Each number is 128 + 32 x the weight over its row's rms, rounded and kept within 0 to 255. Layers, rows and columns count from 0. Numbers have three digits each. The size before them is the row's rms in percent of the matrix's.

# up: layer 9 MLP up, 128x96, rms 0.0958, rows 61-100, columns 0-47
# down: layer 9 MLP down (transposed), 128x96, rms 0.0962, rows 61-100, columns 0-47
# gate: layer 9 MLP gate, 128x96, rms 0.097, rows 62-101, columns 0-47
up61 105:112174139170134106115138138110164093179146158105067095171161114164096143134095137141114155108121032179170159105134092160092157098123218086118155
down61 099:132155206128145173107171160131152130070089141145147086125153149118134203097148132078172170126144123143108113171148145151211141105105130142151153
gate62 105:096084115094137107136091178093084136107086157094178133100099129117168152151119107170157099136094128179174115142121113092109117106115095104126148
up62 097:175146129108090107141112119121120111090099148063133058158135139103072174159186150112095195129137121111136087095139132051082141157132117136108156
down62 106:149111126166146141137118155096087160137128060132114127165105163160209104169081131111126146116144094162180129139154115112158094151134066113135119
gate63 107:116124057088135137128160115067158097148130176148157136168092066157087153170105148183116053139079124067118103100088204130113136117133114119113113
up63 101:137202121124151112133101154100126143117124165080123153183108147125103200152140139160109090120110188114080135135157172122105111178091065173091116
down63 103:148132126094100129113173172087135105122147174144122096137184094114146143119124125140123150153084112136118096110104163142134127129072152074122041
gate64 095:145111173166117186122111183131117098104198148123114087093119082086148087174115121080103136097082122064106138129117174161189108118118078137127131
up64 094:123139124154101105064146100101134139088123084096092127147159096131129136140098156138115058111162134104148185090227095215132125134143153111139154
down64 097:071176162144112139114092115129185111077139099134139130101181113108125135114144108132062129181133149196105107120089107100102142094159111048104127
gate65 102:132120109173159094102117159045111137127098101171144115123137096070105162127144162166154150138109159139146119112115185092173117133161120156065121
up65 098:130145192119114158144130099194144149144206134189167118165117105122134110123116136151136118117164133063121170154127154172172129142112167146079124
down65 093:131128074120118138064118165134159130076090079123122175097130050090080146180126085135129176128140137142195164063148138118177160128127169151130122
gate66 100:075152146105112124110135106157172146115111106161170108098136111104217092117084079112133077150144101204149097143140104171131170113126140144123151
up66 102:082160118151126129154130152109137141095098151119096167128064107184101084179115166130100120125061141159141153112120157148144074115101162108075111
down66 102:152094105143141161160080166131149080101088134061132144118138099046134106165120083153094117096124113127126178189154200077130157102081127110072127
gate67 088:124085118083148111189144093129140095106154159096098160156111140111182102099087141098096065130118161073111139090100131125133140163092083173146131
up67 100:174096159145105089178131122097176094164126129119232063137142159145116146146135108109074190156127175095136094115085137115143095149121131115134148
down67 098:144154119141196153167106135142113137067131133089107161098084133154084119148110140124156116132122133199152083126074088141112142160095137119169108
gate68 100:084100137187185108087149140073066187161068078168106128141147081086105160074096132069154128125077084143110101115112135108144092166126107101103179
up68 095:104142136094104150095155130178113151133112068133131079062134104172171157154120086164153116077139148139145108056153066115142151136138146153129073
down68 099:129096097103131124127160126095117178091106105202170109085112106148052121119071189132118134140132130125153074108086128155112110115162149128091142
gate69 101:062142124146106088186145121159080139193168161220172093157157137060171094125109120106153119079141117157140138133164140129150117088140110105136124
up69 101:138133087131148133159171106134091077115124101126136160156108132140152157155242138101110113105156027122122124134084123158096123134133152172112096
down69 105:100176142190124165160074110166123157130096096142164111174043125120170141125129140159159192111125096151198118106104130107137114117148124122140078
gate70 109:092150137109123176096127088103080095139091089145200111110123160095166105074163144099154126134115105147131172125091105139085074100102139152149176
up70 107:078114175111079082117110105152173139073081107111156165081096091108112193163122148095149140155138126103157106113124128089074104138162073180160138
down70 107:132146107171080135106143122104075137066146091121075153101131197108116127132141111079102154145163185155111122116161144105143170174172104130146164
gate71 102:127124148111175165108081200110107157154073172177123141118117203132110136136129124137158125098124156104087096108038121085140171092115120138080126
up71 101:078101105144142135162167119085128062079131114104068092148167105105158146133145131106156122091125141149081117098124122166134155132056112206112114
down71 101:106220119134113135067144166116140118150167163167171121136172145103087133121132149133178080130149132181094118089107123170165128123139117119115132
gate72 103:147117093131108112133101165176117178109135140097088114128124145126214163092126205114120115172182121109115137178158107131122128113131088168132070
up72 095:128147123157092130131130133160054129136134091130157170100188075146174128094131120111124159134118135146174017151099070126118116131176155051081119
down72 104:043114142087181141134098127155127147110113097082122127156150088096118147098076087178130149189135176116142045120171114167121078116064135120116138
gate73 105:064109132079111190101083125152121125158098138118116202120149177119080106093151096139108167119159107137097098135023105129143089118189081095101129
up73 102:129203086143178129097103123181106144129072145090102118078078172104104177071090071158071124148154186155115112166141137166136143108152108096108160
down73 095:094103120148198170087112130064102159153118161181144118135077137138159173124126153142125099144131092168132097134155145165123082043149121110197125
gate74 104:199123111180088127140069180115114154123122093118170144115111144098161145122151131128159151124063200119171080154114074140089159085093152123134096
up74 103:137133192120148107153082165127134142066119116157170163095186134145035087206150135122066145100143119108148161048100158126145145162105087128114061
down74 107:197106169116069109169134127154107097107132147169123164106125153123153128100127173175159099168084192143123096168112140130104090099141066129153097
gate75 102:089136120095132151168173042086186107150155112136117144112062136181111114126113090103095128143183079120173178142072152109160117073132125159114141
up75 105:082157165144127185109179139093198110108105138167142191152100148154183077071084120152105105121113088155115138152147115105120072138128098137199145
down75 097:189113076134052110073105118129092140159188148140135112148164110124121153171110131114132137114172113081153118117147108102108121107165127143085098
gate76 089:151083138114202094147103074112078156141186126154175089099127109107107098166132115176096166118120133153104125118151122154120135124133092154094104
up76 083:098109133100201093113162104133110071126133102075115083093163061107140159139147092076139137072104061056093063133086103108145082136118104140083156
down76 098:182111085141131128181141124128140080158150146184094171142152156136174045132131113137125171097133141179139136131123131162151097105141131110192107
gate77 100:065105133108127087083151109133103149124109163141181089107070173149130095084055145113171059091177143153094148122125122117125167141118095105188125
up77 095:109158175112061067164149104073166080135120100151215131107027113117064121167105119137134107133100138120100150115063082101093117112103124114130135
down77 096:112120087090133122130114097156107149124142109157130162119136149044130155108124149085142086103181073101148097149121069082110138050097091104174166
gate78 099:166120125170127079161119095108173083129086115146123136109162168126093148156168137090082122122162166124176106074133049098066086115133110163151168
up78 095:141174101109158131158083106169127119121125138153117127110118130111119122175123156134072110079115117140090119059108158133106116079198078100126142
down78 106:151105073164117160161163160108130165172130140221069107128136157209096112189141181169156131154108144149113135186169096126169150122150111105156104
gate79 095:137116194170128108134140131097089152119082133095128091120114071064093071085148120145125074089132098086139089190138193110135086134144072071162138
up79 101:116135077119072130145172117172096155087145141107123180177136135035092202104065170222154120101154142107105122183124191104091133140162086143109150
down79 097:136179179159088125127128125124140111109090085182108065121224115160111061125166122081116105117096109121187071099113126115135114056161155175113177
gate80 095:091086168135133125150143147142190186161123146159157147124110128101117117119029150127141146121051117136090162149114085175132102137167120159099132
up80 101:165201074141123154132136126123118104074125130103088131108125089121102096166092143068080131109134088110094138105144144157157121166072144181156126
down80 098:125164112085109148089111186127115146072140135128149153110128151172149188088158121136093116127163155129092082136157086211101129174103094168110126
gate81 098:116142115101087177111157128104098118139120111092103117108160078134056150198106148101133134119201090059099104145108160143115132117106108080123117
up81 092:100096123166161154164107162143161174172093078142140139075132109149131077152145124138091144125142085077157109144108123082097154119083082125101166
down81 081:123121193113087162107182136132118136152108175149084096151097170151109152139107202120178136147186118134105137098128097166124077147065144125185093
gate82 090:082113138137153168170144104118087120130120112145132116133136078193094138143127140139095094135119130195137124093146186146058155165184136233114116
up82 091:133121130120178144123145067093122076137098118172102168194115151131074126152145147127141087093130114169125165106156152137159136130195120083106132
down82 096:179167098133083152132106158176180166107158128154147115093143118176075134083126155186144148106123140112134157159158115081094102125060166127122131
gate83 089:100124150094122119176148097123152182117087100089110159109120155165150126189103178101116138146172147146081099138159135094184114159159143154123103
up83 097:111117084127076139099151127133158126166124137156112144127156145074142124169101159148069112120129149126152077113133152097128198072180116066130219
down83 092:132133141121113127177121134081191174143109153115070144115146128182111070130111104191144155090115100154125126142158148103069204153086166080089126
gate84 112:142159133125090123155042153115122109129119154176161190071132065155119114138105114119098119066157141110103128183105100128108176163131111175104158
up84 103:153104173138160115210137100180065105144174104058143128071111127162158121126116111131132110138144172120140130109108141178106188146085155067158124
down84 108:111161123138106133078104167100123094178174095140108130159108151134117174107128101094142145153170102142149155153112113099172100140185104127060128
gate85 101:083157110158094097198096165117113138086124066087194175093159146123115144114094063158170132157147125119151145104096113147135105133170175111146113
up85 106:137076109150151148117118214137080097156177117168138102141120108146202081150068128067159170157174117133144098120153128131177129152115127142132161
down85 103:114171058097131076102154148076136156157115092086153115170116078115055138147097140126095081122139167094149123132146141126207154104117141179137169
gate86 098:134169126097091101091160123073104106098115110178172136140120146126095115143117137181088166119077174151112132138127102163094138102101142182075187
up86 098:108166119110116077152137136057140094151168171165084122115162138143157090104139111168068173150098156121081191129155116151089137130107128179140161
down86 099:119120148153169099145078124122091150159073131153177135135085130106120120106147129107173153153151133099153130054167155190123176158182103102097150
gate87 098:120170124145123224106166085099106155179100110125117147154149098165192096099166159113156121134144131178123111110086103124135150148063130135087149
up87 101:124163162125131097153133111148128121095093162090118141099139208098128111117108044163099188162098156102114152168147100140148128117169097153098147
down87 104:158139052130152074100202166103096132069087135148115129144125088126162156110105075127155101179111137161140149082199112132133181143082125152171189
gate88 099:120113132110095141100120137138187200115144155126141126126089131121127102146165029078128127099124129153117170098070158053055106138136138095090107
up88 100:126103126171079103083167174140128150218143135115120101087175115107097171113138109137081100163081152117165090081115146082138137103164139106160099
down88 102:099178170083156110072092092127108162170106080132093144150160103114111088178159170094181140071171137138139124133101141105078102116175105152083149
gate89 103:128089226163085142063167099167122099130156138192173128119079104085131140157147117114094105134089118114106160150114158158124126089152121160091126
up89 108:096105100109070127087146159121146125105123175152150110169107111137146081120165127099091169122125111145152048085098148151123108139142134146113112
down89 109:134116176097185110154105133099139136159137136180163126134111147144148057117109052159101140085110145135114129130094131098151083098110178107137148
gate90 098:144093172147110183140064169132134176078181171161171092143148145125135129118087165173124133091105131203139142112117164135121147155150106101127132
up90 098:184063083152146097082097124109202108164105117145107167138101114126065144143145116154140148100081114092077099145167109133097100089140123164182142
down90 106:135107094121227191139168133101132140163152126105128121152167073121108129174131138115072144130178091199136146146128138105129147136128143155185098
gate91 094:153103187171084138133182130133152137097164130124157060166113160134122164082136107130137140124143126188114108104139129125077101091112091124145084
up91 103:128117135179159096067155171140144114138082135173154114109148141144102066052133144104129084137108112118171112142060113144090131122109081069113101
down91 104:153120132085138122094113148107105157175092139116119121163110179103088186149102147134143132101107137115143128157153162093119101128110151177128077
gate92 106:160099149081085133062113143144097107091188095102156112107144148154134125173123109105117167129122128155151092092111117159050087157118051121138125
up92 107:159106112146127192167152084153174065122185090144114161141179156103182143090106102126151067128125112172113191116162084101151068122110183090166113
down92 108:104108123135168166148171163103100213115091089120112080082100150088117111157144132103148125127181103114086139160129161101177160126138082150137130
gate93 089:144158141157129187185133151144136099152129177186117104165103120148122066068122156110134100128171094123110174074132138107068142115155174117164138
up93 102:108155095099085129109124170108130118126127103141158077102141126093085154135150076139103153105107179173087145118077124081110107126124093138163167
down93 102:117128156095090126117116112087149170198125123099172128067115130090136154113106171116068076149130159081089167109126132149089166036179171143196145
gate94 111:100114099112129097064150195098120159160121139121143101115154160148110170114209164162165101160072103097115148159143075110159226143117121149150139
up94 102:132180152178095096119172053102148108060163026189150137124151142077139138129130171143079178100109187101118135117131129124145161122120144131192151
down94 106:094102102181110163140088148087099190109162102196109114106154146074108124122114177127157124137112195141180074137115154147117175121143158088129152
gate95 096:102092200150122160086128110098119127182153152104100090098140036104135171127163096139128131114133206166181129173082089174134164132190097117131162
up95 100:136126162112164165136163124121090159102183143135121108153130200124160154129151076170129101122067158173180137089139103062168109146200129154096060
down95 100:148166102127184135114126123108165135144133139153083107116073067145137120143079189116106212118123103094148157130082154191140107142190107146080100
gate96 092:135109172090119165095082109150077132119043142133076091127160096158130172143106117116109063112132158130117131148108106096144130140139110138131211
up96 098:153091152144163135135176145082137148127168127116139186075138165092116120171074056084041158077130128096122130105119120103140122097142143074109040
down96 093:141158098113125141183107173151118123016089113164160105097117088172141089191128141083144106099142116110184088138133101072178117075132142152136121
gate97 106:085091100090114176137123154128110146093126099116116110136107117057120205122109144156108121081159171168186105190090148128113161151105129122169185
up97 103:126116091184175126144147124136145131108131034172110072118135104206121112168167169189093153109145122149145172080133180201085186116106177133120104
down97 105:127152085123066120150158137140135160118129106151137119172140143168099096133145135118116177095145167121093169097087125128156159106196148107175131
gate98 104:111138116130135090140111108142068132107144206090096158168084120092123113112130116136106092071124148163141174184085116138119169135132105136092146
up98 106:097114158116182111131123141109120203104095113100082168098122121123150110094177131115115084075119148081077117117098130107145069119183079061133129
down98 099:148103110099142093125103181111164086006191100144145159161158099145150141137130173185114122129167086161114139122152073165140132082158083163129162
gate99 109:137135117143117134182114179092136128097181144115155144075093153102109170115158170175110109120086146086065160134097137116175188097062148098134087
up99 100:092117177125098127102147122102164175206128122086158054162111143138143209122124120157084106075123099076154130094150099091094101134108196105074090
down99 104:130096132114116137139118135144168139141144117122078148125121121113132160111166124122141045103098087101118113179124117175000111128081149126154154
gate100 104:134159080132149094105127113159120165137108109177093107121109176126137151133168111103046176087116163134110180130112146201106127122153126112140122
up100 106:052108170129103150122136065121168118127127155182146129145088136142068155080137104153097153145150115097109143059155075095104076087141178138202140
down100 100:160160163100175134163104130154121230242128128179147104153084141108077163141080130111110125092096094116107107139183139145144099142090150154123122
gate101 097:163099077122112199161129166133170135136130130131182097124113130057127122098176116098148124124159112172082080136131141098080134132064128113094145